Weights of a small transformer language model.
Size: 13 layers, width 256, 4 heads of 64 (2 for keys and values), MLP 512 SwiGLU, vocabulary 6228, 9.29M parameters.
Each number is 128 + 32 x the weight over its row's rms, rounded and kept within 0 to 255. Layers, rows and columns count from 0. Numbers have three digits each. The size before them is the row's rms in percent of the matrix's.

# layer 4 attention query, 256x256, rms 0.153, rows 109-208, columns 0-63
171:101121108139123192152090083156163134105134132089134181138143099115115178065156157115107114180110130074168130131166143122172115102168102158078144077098138107110120136151130118153093164117136105
172:123102151167137158122140210111183211057112167134089096148141133140140137184122082192174093107123091127117164144024130100094100162089120099162106141099139101110188145083132144154128124102060181
173:132114157140145161122078108120140114073105144118143096118110110158096150098135116094133113117176093072145091156101146116152137130113132153160134196129098133145149110129212112115131148083105190
165:140128112099172091158138169156099099127154113138134159127106132121130158130187114045159140105103111123112089126140077150162126160081163175144125099108106132055091178166107158094152140115147169
172:144109113156120162106111135129123093103100108101147120126192124142103152148213096107167190138135109175136151136149123172121158107096079143123107137112117186090134138106157100127131123113116073
175:107170122084052150104144143158150174088133122109104115110147149103157109132104214152119116134102107192113161150106132145040145157080127182118103117101139136067079077132155124110124061076177110
171:104127122144154145092112137140126134108149137141145117104101102128141192151112168131075113106109108090169102106086105140084144167181109113109079141164142147100199128134071117159102174138100108
177:173188143107149166042165135121129111115227082108122109174089142156153068070175148069140126145158125088155178134135076100177140148109161151118134153143139059145121120121041154120084104159134065
172:112094118120148122059046128148186168152113166102112182095135136085135142124095083081236148132101115130089168110156114097193133135145124091218133149131136163075130143132191044126111144100174129
176:093120141070153129077114166129127128119171116107152124167132151165146108184110133104096127124121153146154096131155102114128101166136118105131125057123113097152133125145124129143075118159105167
168:130119162127130108097124092111099142125098127084138152131104137137175173180160158090176069078115132145125189066095175100164119160164145147114123142058151107126107149145084167109122090127106127
171:134114131141176128128147154154120106158152165119136141116110155096094148148129121108189177150079106074108083123112137117123180097151093139160142128148175145125124090190013085111129120144114166
170:103110170113134119158141094089167146164102116112139114134149124183117155093146063065197105130115116102128168131186099172159106123109049128178149127099144137147154106178076104130134151155114102
173:146168150136129101080128063133149106103174141164167106140111121122121137117156176081077128173136130112085075166124060121089159101044111172110109086114106176117110096073171072117132168148139155
176:115147113143114144123133161137105131092106133097124123161105119128108128162146130227172091081108146164058114124119198148085152119162140149144176170140129134126117125121079162124098184182144108
165:104129134124156127126123093134162184123080085142111130151088129104111126031176171139102120140114121137111082134149129113161132108096158161131133195139123139155193142118161142092196110124058055
174:166150085097152130089191134166068153107112130191136080139222131136163114111195130133091120137137106127068151122151177073124114080134136103165214163116092146122154086167139128077092088089160128
176:123150168132062151143139168161109129119048133138148124139108158170139120110136162197188102145098136102113124110144179054079102108065148161080193176100127196151144115140089055162127081126133143
165:137133119116166147202135156152149110115235104118149117088063129150140129091119101123153075157130151120121137116140096063098115091114121130167156117162144148137086113164122146124171127060112174
097:115140125110088136082142124139134120114122081145111182127166086129130129148055103130121167097097114100178115122096111126111124086114107159123101192146141151131076097093103139111119157073147151
107:116164168180182126150092165149116126153149126111172140052111183129096176116147132130130125124175171097085111114133121150154138140092185090123172134130114124097200142116116110123088064145144162
102:113137142133124128062062096142107143069081046159124131164194093098099100124115153140087152161102139125162145165146152102130127065149186162130094177108096147165102117102105148123098135114120112
094:121102126080097174124174106094116106109128111142131143198178119143172153136145124126132090112188103128142154145064104181085165105144123092164154113069156162163114122081127088099134191172158158
078:155123180112146135172134157101177143142167083125133107046097147106119179122109110158143165106143150112168157158091056161150122120110159138131169197170151133122115140156081134095149088144161084
086:102143090114112122142081095198131115154151149083079171120137170149118107146192121129151105190129129197114088124149134116136119142124183092120173118133109123100159095112177179196137102184170126
091:121093182112165127121086118188155107127184149084137104066079143055108172128147105159176121119111167100126152129078184132152080144100153120109135148126195158115114152135100160176144128163093197
081:137151129150105099109130141145119121138148125144208086088141139222143090121129097151100102122144157115100104090198121082144134152169163110169113149095164104150145170161151163109094055119058182
082:093158096132122132157146150070060110144194092127150129111090123133123123074168064156116124170145169101135136134076123163164148125114175092112091107125093102115222075102136105182115059143150123
086:073114070123093135161073094174089083106138106131169114158054097114126125131127166105148103109159139179111163150091162138129158116141102118210136142174191177120084095117169115142126155146141132
090:146095160130173158091135138065157117075113114071122136081132081044097141107084131075109168114080086096125178161114154133113174107122134107148131183176098148176086186126114074088170120102134076
093:161065097079095134131154104132113133153172103081162174177154120140168127156135106151178159180082102086116087154034152103147104130129140133102098097081112139102152066103145104173139130086119153
097:146126100183084154148110113119059093085086171092168122134139148127135164129175157167089164101138152145052177148172100090100158152168143180078140185143074174151146104126146098086132159120145125
086:198145106131116171129118109127132144090113174069089155159185138123155116153095201149151121176156080139144108149084116077076123160096210157069149167125144154165101132076169152099143195137041143
093:136136164052174084097091099133136167101095151118124069096091133098118172108085137114132085117141111121163189140091101166141102130106067195166110110156083095117068098150105182113144138118047125
083:157084140079136187171140059112104149140134138059113124135102142136133224109139145213078141143115179114116141039093106144128118106154060169124145191150188164152144100148139102133165114142119068
097:152106132081075118163105099139104161158128194110100176121142132143121126142139191119078147169109159139105063136138033134128124102099083133143135157147118139214127098089093157159133132120101110
089:086091134152165077197194179113112095113144119142148153120110118076152083132180153109110083122141129096188122144140108097168070089114080090157099128170106066130146101116049116141150116100128121
080:148130144152126126146117122122130145152117189175119141094024119155072136134129128103102135166108112196114210149147227189127147110147096088093137189149141155188163102153037127110138111090110142
089:184102073094079156168160161170134117161147121100167167130181075083174141119153141134126094098158152090088153101105152105129090133145065217131089088140135140148143165076157122124158136142116087
087:176131113115138121114143107151123156194151170083114094100118188140155192125164087177176113162169141114145190106135115121116113143139163184087135131150094107096203171121128170175076084165116150
088:138169127127085062053156145154073116076093150113116135175185097083120079103156112169074114126069069142167045126086149151113144106157115177103127103112152176177126156095109147145140120173145110
094:116132088182066117093139127109079059127152113168104189120099101164116110100144149138087114164101199084119153125114095113138147073116118153149130150157145115101114088108122142182101177117157156
092:134050079171089137157143107127149125091172092160055115100112120096100220117105068136179109092150200138142130076084147088100126111093171138124140143115122084152103143084110130180139141109170202
083:142142160135139119080128105071132142188122080073187145101134149094167087130105139102200092074099184108105155110161082147098121181084133146161178172090102174127112124129138156128105146138139199
083:072099072111162131101130091104144141086117091154171064140131125107103087159098137173093159164163154093138107169139138130192118135134074101173102164148181130147115166111131118094179148078060107
082:147110129164141119115128161128140146063137156109132104118154138143109129123123176152133129098179172108142116037140129082162111161117127144151123140114130154077162145101112117045103129186100098
092:149155110188134135122082116088091142159146186101089139125088128152093093149149182095153124186082113134103166116124138118082136135089132112144118155178088181133144095188204178128134148136129218
083:174092071101151071138064084105112130049103179177132110103145187119144171134089124118147132155095169152142151163141114111106095068151082131125153101137091122180152124154143156152134173106180189
096:158105123145113122139102090144145117179114165072165084056119134104078137141123155129092130122144101123132087156089153085148116198142131122102177177104092119141183165174118120101089135112144175
079:116157144139166210113145159151101102191145125109081140100153109176127113157094126126101155079170156167150131114160096079037149182140129108041105112050158074066133152179170073090173132159160114
086:094111164132131211099130091214073114097148135143144132162168158066114125090145101132159132110157115120085071199121119089155119106121184125101195185174176180141149154134166129142109145158109143
091:161161144144124177092147150092085130100098157112095116159151192203187147149184116091129124173135133132139036125149143143127115107078138035110138097056106082129156105144141154147138124078173144
091:134151125100106154136126142142107117093083109152109189091138131127102166105087185083101062142086090124164122139139218144181168087122092145121138088161071091174076101109142081124179121111078107
096:111122116185092083093110121185112123120172213135116160122197106111141154130105089121099137081121136144046138178162104118078123140162144167120197072099135104169125122145155053167112116137210142
091:094122127075121143134101133191165122071123119150125077127087159104164122146082146176112122116128127112174079159125112111146107162142131141131086116164126076158128112084171170153146169109187091
091:082156088149065125076143086204160122158106111092098097082118110137116123106105079096095096144124114114105071069085114155094123113179180064102092146150079157128088130129111122129130121104138155
087:120125156155130093192135141096136155118091125180135105152070145177140208152115160196155180142150138175105112137200137138110167106123138164188141121118119168124111083135203076064125147077139066
087:184111089090154123097143147087101113096100098088105115125135102090152151181098125126146133198110059113148104160118170097136094133103152161102173108093176122155119176099124123135116138113182141
095:179185138165121120157127158139145151094127137125154159098100135098114121166179155112203158143152164081188159146149081110147175122125173124100172063107128076067174152140150109103110141120119115
085:125093099133221123092144121130142085170141116123173205153070161125169106049125096141137138125106144170126124151081105130172112157160162125123142112178156116089125161132160164143113153086121114
085:141132120112150142133166117117099122102050135087131092171154140079147121092115139156105161117141070151098133109111108082069087131114099141176116120120121133101169139103151070144076114181153100
088:136131098140118094104135101047112152130131093123111089112137139212168063139139100117145146119078097193162112190139084112132148176107150156133094130177208139121119104098183147080127145140148146
086:121121179167152108094114135082105080110108141068091083130172156115123143133130146077097139092180110154114114150152101103120131107198156075059090168116175095204120111148101146110134121161089150
084:083120157142059192120116117153087158126104103104123098116148164079152089149150125122074140117071130107158164138121091174127106106125105118106062098106134143102130095137163142151128146201170123
084:084072093087138104220162127115117101079136087097161195194180107143133122107140119157171069142122095129114162139106102191159117138115183093087129164141159093116147131088139193145133144172138054
089:132135106145126207160100136127139145198144140151178117111155107085114114158113119117092147187104104094160083109112166085152174115148180112175126139107158114151116155159112102112072164155170195
094:108146139139189156133125116111165146150099086134106152121132162117156099145148127103099102161094109105129079141090080097112123148156139138118106102103161107153152098106126149143144109141096147
097:087167114129155125079116105146181109069195089164087089115173123104183108112145146129155141106118145136092168147155062138155109172120154146138142087185119114109091133088185123181106111129155103
086:071132124139175150162159116089122102144105134098133134145159187151085122175140110108176108098115097167110101130126088080120114133121143111089137100128155049141160152116157122090159070154179141
082:134221130139146158176139116025132098140162163089142171135090176195126141155139149137166150110123164157079120185107205138163150162157159183118170049136106137073135165112165167219106199142129130
097:177142114162115140139105120095182116161149128111119108108086135074111163164106153089132157194103051132134142159146170123132134110139076104161137111118158163155086061145097089085162180145141158
088:094166128067112108095096130124143085179153090131122122140125160207087100105134156159144154125140116088129119144157096139115169055175108133197138149128054081104112159096131138173103098043137116
087:096121123129098105153194137181119141157125111103157176142114139151165170096104207101117119103121133121093196204115119103127103199148075140115135097179112103150157100101142084171117153168157173
085:134088115101134135142146155122157114096116135076123081139164143088109149130106124116101136159150107097114152197095102120045136116148133159155150133118151231137115123136147110138089153164115155
091:083106082130171118138125168149118106166096134120098137127196169139105144146151132128074132126102118085155162165153121095123167106150131160107154115138114104053144112102162160097066155164118192
103:135189154147133099101119162145117115171137112112144124168076183137169145061197155137099115124147167130108142148216131174140115113089092078179194147097091084084113123169152168164129085163131122
088:141097100178178155194174107159141140182106186093120147129178109132090130084116154104157142138076143103098117161180101155116153114092137172166101125124112164138118150164074109103112144054147153
089:082113115125121099097112090101146070102126129110107130162138074163164127148117141161105143108121125181140187163169067131141194115160111111166163152160154140108083133071129102120131132079072126
089:195066092115163115163129199141153138137162130139105163114161095108129128128105139131152150070153124106189151154162077124149132141091054149137120114130182095171141114086110126136106129162105136
089:154126122138157121078111189179151130130133109086191093097134105145097155110105101103156173114147117145066107185146105164148132114211145073136086124149149138142149176098098135107150103130139142
087:080115146106117169087119142135104187125100208151125119226103159172127094108098159140088137177110163099151178108104120141095130151093108070145173145120196178180160079156128164160131128089106085
091:130098182175120093177089147115155176019115103138103139074140111180115094150129123141129061139184153075136122099143119115111127152106129147136157147129133121066113170081095198083159128172142067
089:093148118104094150154172108105137115149103093184137131099119130144124157190107149154145122100080073115125118184151067109142188128182131151139173130106143143114153142208053109151108159081127066
135:116105134181129153108096088152159120134169113126158089107136057098086158110065078173137167152067158073120103087118186068156156119127146132155101181162113155129118103182120143122161132074117180
084:153174158180131150117118149088124081105094125153094156120131162096158127125156140111199051054161137188128146142125097158120115150128185126156171067091135130072131190157145109071140119182162061
085:158109155117153142167132067172177113110104111084121148109133106108123113090136204169147145161062145102078093148096151116115125110134171161156098168127125136135114110114110135134142117142110114
084:169161131124124086097114118116085135149152094076093165111047160158154102130205134122084154169160159156066176147093143141164162153114197121101181101089089139127179126100106125135107141112168111
085:059158148080125144174200162117137167092133058123158112117132174130151094126158093129088139120176165115164131061147132116114108087177127105142169192107221138148111161091126129148100063139123085
099:109157151124107055198114143148130123137112152098075142126115193144123154107169128152147106147195159161143114144127087147142124144096129135134167068109117125124113173113207149138094136206091060
096:027066130062069075175099113118170151148149132167120088144118144112098165098129092128188154078185155121198173130135127168113160142124137131173156174123182129122105137086121077208105134085106099
093:185179135135107075156139208073097090098162090135121173124119179107190131197152183093175107068167102154121127143166162179131107141158142118115145135090157099142089113099065097123100088198110113
080:109161145134140084114142149093154122144072120099137150081076163122141080041168081121107087125181133147123125167158147146124111132161123112149180126109122131132151151115128103175145089177112136
093:111110101096101136099156105151118157117120151118076168188110081142100127154117153100103093169078123152119105165079162056136134088151140109189096111155122142168095138127107064135186186134188117
084:142161098060119169104100121163123147123117113071154082116129060122072122081114133180128128169062086137162083132098083141165140124121156111186134186206138151121102109137146123197219143112147123
085:141105135133098080136137101060096117157204111125152146125084124091078193197074083125194142133109140094142168159121116119165099155097130166166160147146157114129107100097132198117161118110128154
088:210077141166068105130069153128095121123135137064131201130101092146096139180164131097193130142162092108153104172147096111114120140151163127116127116088145166159128128180163108110208160121125099
079:102149141069102134137110087127115117202098143086123085236177114100092119144099131077074163099133124139151137117132099182092173119123098124161137151140111107122143093192119123123163117126100158
082:156116114077130161137122109127126138129124146127102127181176105158123112115123151090081120134110097170127097114100124124175090122138084215060122128158195156154080110094126064144158169133070093
090:010126167101165162158096136143125142161163124111184095133176160078137115111125151157060118032141168130139161062143142153134096132135129181116124154129151133055124071159121128114148123086090121
090:129165091143103102122119150115049080095128102136096158131133091127193180058124096127083101139099113174133133120107146139168082112104071125067087133104083125132081105113198100077178079141054140